From a checkpoint of a small transformer trained on Wikipedia: learned positions.
Each number is 200 + 40 x the weight over its row's rms, rounded and kept within 0 to 999. Layers, rows and columns count from 0. The size before them is the row's rms in percent of the matrix's.

# q: layer 6 attention query, 128x128, rms 0.0763, rows 0-24, columns 64-127
# k: layer 6 attention key, 128x128, rms 0.0794, rows 0-23, columns 64-127
q0,095,201,218,144,204,174,152,177,212,232,198,204,180,280,226,211,205,124,137,253,199,121,181,159,180,185,204,223,90,231,234,246,199,248,189,168,166,206,238,202,261,202,207,233,170,182,224,232,166,129,191,236,234,257,197,287,269,132,162,214,203,146,221,224,184
k0,098,146,193,175,183,163,168,211,147,190,215,295,220,187,190,184,233,148,207,269,155,173,231,219,218,212,184,224,130,250,230,266,195,230,96,245,212,223,232,187,233,249,184,154,194,248,199,176,242,161,161,265,194,219,214,217,219,99,157,174,307,185,161,250,234
q1,098,240,207,265,228,255,198,159,101,185,235,189,220,205,219,164,229,109,148,235,131,180,195,270,151,225,209,215,244,207,227,236,192,170,124,138,201,218,239,206,105,158,159,223,235,190,217,173,172,191,214,186,208,254,148,123,176,153,224,181,226,150,198,102,217
k1,095,168,200,253,252,183,233,141,143,201,183,247,228,195,218,186,221,130,173,214,131,174,216,225,260,157,132,212,220,188,250,250,264,214,185,250,207,276,201,175,144,213,163,225,189,141,149,236,208,172,158,217,188,195,139,142,229,208,136,164,201,265,195,272,218
q2,092,184,126,174,179,186,223,186,223,264,194,180,256,193,193,205,193,106,168,192,280,180,208,223,191,156,212,201,192,205,129,185,205,282,222,223,213,225,244,212,252,187,205,205,273,231,291,210,260,195,152,218,189,173,189,180,226,243,216,145,214,220,183,206,89
k2,095,112,130,150,262,197,224,178,238,242,183,315,225,190,228,202,250,165,222,129,161,178,211,191,238,200,301,200,169,234,151,196,267,212,202,195,247,204,270,222,214,198,271,199,227,163,220,183,241,139,219,244,186,139,175,219,196,232,198,99,176,162,180,206,148
q3,100,159,268,214,185,229,210,225,216,212,200,175,187,214,220,191,239,235,173,162,223,199,160,247,186,186,139,211,207,152,237,149,178,153,306,279,180,148,161,154,202,194,124,217,203,161,243,140,180,199,238,217,108,189,248,127,211,133,207,148,146,223,285,162,238
k3,101,152,207,212,225,242,170,155,209,188,231,172,134,154,167,224,241,273,194,192,262,150,187,233,232,171,210,184,123,304,203,198,211,191,221,321,178,145,199,177,237,170,221,239,270,229,191,198,152,161,229,213,106,191,243,168,275,195,202,227,256,212,228,184,197
q4,090,211,219,173,228,260,246,242,199,264,232,194,131,215,187,282,193,178,171,191,225,202,221,182,193,97,261,194,128,125,173,184,166,240,243,142,259,224,157,247,178,229,191,148,215,291,195,241,201,241,259,162,291,158,201,190,263,152,225,146,226,235,148,189,127
k4,085,153,157,230,158,255,196,214,211,264,215,253,193,152,108,194,199,119,229,291,268,191,200,207,186,196,267,199,210,118,219,271,203,240,192,224,192,185,179,228,237,245,235,171,193,170,176,236,282,240,206,156,216,147,206,287,115,213,189,127,196,199,183,169,206
q5,082,272,196,171,279,207,169,209,260,221,226,303,190,242,144,219,190,148,164,177,214,254,193,193,128,189,214,237,195,125,155,267,93,215,160,202,155,225,162,225,175,197,180,235,209,200,206,186,193,211,200,273,204,215,133,199,218,223,228,153,147,196,161,166,163
k5,092,243,216,204,195,248,155,120,175,260,269,195,196,264,147,225,189,125,123,175,184,218,159,167,256,182,207,194,234,140,218,216,183,217,227,238,234,184,219,217,227,202,190,172,174,144,225,263,115,178,224,184,225,204,201,189,136,189,229,197,260,161,209,231,140
q6,090,244,253,175,167,210,177,140,158,204,225,177,131,218,207,204,217,281,164,243,275,267,230,237,253,253,219,179,254,258,163,217,194,225,227,125,191,103,215,212,196,232,248,214,164,208,263,186,224,208,201,264,192,169,234,153,149,246,182,251,166,186,228,260,288
k6,094,176,205,233,179,160,301,223,171,158,131,139,172,194,218,230,121,250,173,207,249,231,187,216,202,202,168,206,214,185,184,143,186,174,207,121,197,234,129,191,220,216,195,192,182,152,231,146,148,238,204,154,92,205,172,192,195,204,245,163,218,283,195,251,269
q7,086,134,213,233,178,217,225,162,207,179,207,187,221,178,168,263,140,234,138,166,262,199,243,135,201,159,163,246,227,229,126,254,167,240,294,216,193,154,139,218,187,113,198,228,238,187,188,210,273,230,207,208,217,208,160,242,198,201,226,242,224,187,147,188,139
k7,088,188,204,127,124,261,227,175,176,216,160,159,223,191,221,199,225,226,166,204,266,151,285,218,260,210,203,182,200,148,199,304,115,205,249,187,157,219,219,206,300,172,253,194,269,175,260,173,148,158,246,172,267,168,226,184,152,208,186,202,169,148,221,255,178
q8,095,151,239,190,182,268,210,194,267,216,168,145,224,162,255,263,212,227,120,162,187,260,219,189,183,185,163,185,194,216,248,128,216,242,213,218,228,205,205,247,262,187,256,220,192,215,147,150,195,241,206,190,219,138,122,180,162,241,224,169,268,188,219,174,203
k8,101,255,114,295,207,231,189,228,220,184,195,212,156,217,263,218,226,278,213,175,245,206,166,203,178,207,233,173,168,191,244,191,178,230,224,202,192,152,244,219,296,159,247,213,248,238,114,184,232,215,244,150,290,173,226,179,164,167,223,206,275,216,210,135,144
q9,102,222,166,140,203,210,234,157,257,184,177,178,208,206,149,189,259,205,168,178,153,238,178,159,179,186,201,231,215,127,189,159,223,177,195,238,229,239,193,158,196,280,208,145,280,209,247,247,280,255,220,245,178,142,235,198,227,213,222,176,187,152,226,151,207
k9,101,207,195,124,204,205,201,234,244,154,186,274,188,233,158,263,206,219,193,146,201,201,155,178,200,155,210,247,187,158,163,205,127,240,251,232,221,189,202,206,252,215,195,174,204,243,218,196,192,180,261,186,197,241,173,214,149,202,230,234,194,229,243,128,122
q10,100,206,238,221,185,190,143,199,185,170,177,134,325,221,233,161,207,177,241,227,197,192,216,254,243,251,142,164,236,175,144,231,192,183,229,219,202,235,136,224,179,186,161,257,195,236,253,313,170,206,206,166,200,259,210,174,192,190,155,203,203,74,133,225,160
k10,092,225,179,210,210,229,185,157,225,202,216,195,293,199,129,212,193,223,222,207,151,231,169,247,229,203,90,171,227,215,160,269,182,163,211,190,169,210,193,124,167,224,173,197,166,175,187,311,154,191,119,194,308,256,156,257,277,183,165,213,216,126,210,234,162
q11,104,252,207,176,162,238,212,148,208,196,212,191,220,153,262,210,144,217,176,140,175,171,229,248,197,225,153,227,273,281,261,210,191,230,180,219,162,294,176,143,156,242,223,250,201,211,149,201,191,254,208,175,247,192,252,170,193,194,124,170,112,186,199,166,207
k11,099,261,208,161,183,246,228,182,137,156,231,187,256,172,245,170,258,185,167,154,165,184,172,296,208,194,194,247,206,147,209,206,156,220,266,181,176,269,183,244,146,236,173,306,206,207,156,222,262,187,84,118,202,190,243,195,181,219,122,208,147,172,180,233,180
q12,095,231,170,142,220,104,239,131,194,227,205,160,169,230,151,260,199,136,167,244,238,177,177,163,153,153,180,166,220,260,171,203,155,143,209,201,247,170,188,170,210,197,199,290,211,298,184,306,237,263,222,184,184,309,206,194,189,249,243,229,244,201,223,247,219
k12,101,172,253,152,193,166,256,210,158,261,206,215,158,244,190,268,210,129,246,211,243,148,141,196,186,178,182,216,238,171,154,201,147,160,119,152,228,218,195,201,238,162,209,201,249,162,200,204,192,218,146,124,114,245,239,248,212,212,252,170,204,205,209,252,174
q13,094,200,175,202,155,205,221,218,215,260,111,194,273,199,215,217,225,226,236,186,211,235,203,250,160,224,178,166,264,182,145,194,185,257,223,241,209,259,210,225,173,210,244,281,187,191,151,208,173,216,181,202,156,139,167,253,149,175,235,229,253,162,265,236,201
k13,089,246,230,224,263,221,189,192,178,208,159,144,239,203,149,222,201,203,248,223,193,192,183,227,169,238,203,249,283,218,146,78,152,242,255,219,178,184,203,215,217,224,274,228,159,232,195,173,192,139,230,210,270,179,219,209,233,208,247,185,157,193,178,173,208
q14,095,210,170,229,196,229,243,160,214,251,166,227,281,208,159,229,174,249,107,271,196,220,133,179,191,188,233,138,177,209,251,190,198,111,172,154,186,285,187,191,135,195,157,179,162,192,278,285,179,166,228,126,234,185,240,168,256,261,228,176,157,209,221,249,129
k14,092,241,172,198,218,191,213,128,235,216,248,242,256,184,236,274,197,175,139,228,131,170,146,176,233,186,189,217,130,208,233,205,205,166,196,225,181,264,169,169,219,164,200,225,208,206,290,205,219,106,243,170,242,299,190,276,215,263,189,144,185,195,171,139,183
q15,093,196,145,172,177,211,139,168,247,213,176,256,194,172,143,225,159,167,221,208,115,220,203,232,228,190,231,212,161,247,178,231,215,155,219,189,203,218,239,148,215,226,285,244,184,258,208,138,205,199,247,207,140,198,230,67,285,102,246,258,250,198,175,194,124
k15,096,170,243,316,130,191,201,230,235,174,135,202,185,229,206,187,185,167,265,214,138,149,204,188,157,234,224,154,175,208,277,204,232,260,197,284,206,231,244,188,266,216,159,217,212,171,179,142,268,211,220,213,228,266,269,193,260,116,222,248,227,165,202,175,212
q16,099,216,178,187,213,245,213,284,210,106,152,234,247,202,212,186,146,174,128,258,203,206,186,143,194,197,192,225,199,249,202,156,165,203,222,166,236,197,203,249,149,170,181,135,192,265,241,169,140,262,177,184,190,214,251,178,207,235,196,230,231,164,199,261,188
k16,097,207,164,167,185,213,200,187,264,164,129,281,203,249,213,145,171,216,256,193,233,155,177,216,148,146,217,219,265,186,176,218,163,174,182,253,223,224,152,284,173,221,228,216,202,245,103,231,153,235,197,204,129,201,205,184,208,254,187,156,199,156,201,224,181
q17,097,255,199,245,145,237,185,175,230,137,235,180,179,133,227,223,172,145,136,209,155,138,213,221,216,236,211,147,226,275,233,207,188,116,149,190,209,232,214,203,257,216,234,268,215,212,219,246,212,181,193,135,230,238,151,276,183,170,215,275,233,146,125,248,260
k17,104,173,225,263,168,180,186,240,220,163,189,232,182,158,292,204,222,108,149,174,218,143,179,233,133,223,115,138,239,225,268,248,216,200,200,172,216,197,173,143,153,206,202,171,201,182,261,270,202,175,129,110,272,261,233,201,166,183,187,274,152,160,174,268,271
q18,101,171,203,268,249,182,201,165,227,211,173,178,191,216,150,216,195,211,239,157,214,178,213,177,109,185,202,188,194,228,155,201,221,233,111,131,220,241,219,270,177,181,155,148,174,187,147,203,174,165,138,248,165,195,176,144,202,146,192,234,176,274,238,141,298
k18,098,146,268,228,124,229,166,151,171,156,232,195,219,170,171,200,198,188,135,203,281,270,257,168,254,182,166,157,235,236,240,198,218,246,176,214,189,255,183,266,177,117,192,202,219,179,191,155,239,262,163,237,229,175,187,142,199,133,142,205,178,209,205,174,243
q19,091,232,269,216,132,274,299,198,127,207,165,211,223,247,241,222,292,199,197,234,211,261,218,207,190,237,191,242,191,226,188,256,185,195,227,210,183,193,127,170,191,170,226,263,166,241,185,204,204,167,172,181,228,209,153,209,180,175,221,208,183,221,210,174,276
k19,097,185,220,157,135,214,178,176,229,226,235,231,152,156,168,141,183,226,210,310,225,248,225,222,222,245,169,164,237,160,186,220,165,255,198,157,189,162,104,173,135,193,166,243,157,169,239,203,215,147,204,199,200,208,261,188,219,230,221,260,186,259,202,243,210
q20,108,239,188,217,184,205,198,204,193,250,204,204,160,163,168,143,229,245,125,208,184,248,189,144,186,258,215,151,202,149,272,272,149,195,159,185,185,220,167,255,189,195,265,154,187,167,159,260,155,228,201,149,284,212,234,218,159,218,148,186,211,150,106,165,273
k20,103,153,208,255,235,143,241,187,211,277,143,247,230,202,184,162,254,201,218,227,170,268,204,199,180,226,250,199,213,160,236,242,187,189,181,128,238,204,102,232,222,234,237,182,160,178,247,197,193,156,203,198,214,230,247,229,217,217,154,210,234,185,169,237,169
q21,087,245,239,74,159,151,196,191,157,221,247,282,241,143,227,137,144,205,234,200,189,137,231,226,228,122,160,256,242,219,140,249,179,200,217,233,191,185,233,207,176,190,145,279,222,246,224,242,197,108,179,163,186,163,248,169,179,212,133,205,185,182,245,246,202
k21,086,256,226,185,102,195,237,163,168,190,213,196,266,161,157,189,178,211,235,200,171,154,320,251,227,138,165,212,176,196,202,150,198,290,172,201,189,215,216,172,191,213,112,216,232,194,211,254,193,179,188,134,123,199,231,216,226,192,200,155,168,178,194,234,192
q22,091,181,117,218,255,165,156,214,187,189,169,236,205,206,160,211,186,229,181,182,161,216,202,97,192,278,236,218,134,222,189,120,268,118,158,197,185,228,194,174,228,125,288,119,191,225,154,202,175,151,295,225,157,204,211,210,122,212,183,210,246,214,227,262,204
k22,093,250,131,201,195,177,209,279,177,208,191,197,184,210,224,128,147,183,189,197,228,258,120,95,242,281,192,303,183,182,168,197,142,218,224,218,228,285,228,131,182,190,165,162,181,272,206,151,148,195,208,179,248,301,255,160,142,215,147,224,238,165,202,214,135
q23,095,154,204,159,272,192,199,123,155,180,212,174,222,166,232,252,193,160,217,191,213,188,241,259,166,168,169,221,179,246,263,249,196,214,171,226,197,150,154,228,204,208,228,236,228,281,237,180,239,197,190,220,178,213,174,289,255,228,257,183,200,165,145,236,236
k23,096,186,140,106,258,194,219,235,213,180,200,143,161,142,240,207,175,138,167,150,258,198,166,207,261,216,128,247,177,195,255,222,187,221,165,195,184,168,178,267,183,199,161,205,182,168,166,177,196,211,204,201,230,222,191,260,181,184,150,195,190,193,177,324,293
q24,104,207,214,222,230,178,219,185,312,173,258,204,307,212,178,219,248,182,246,219,145,162,133,174,224,210,181,152,275,170,171,212,248,222,142,216,154,187,185,267,249,231,259,196,148,254,270,211,242,179,196,242,221,185,150,219,177,221,173,214,149,170,260,253,225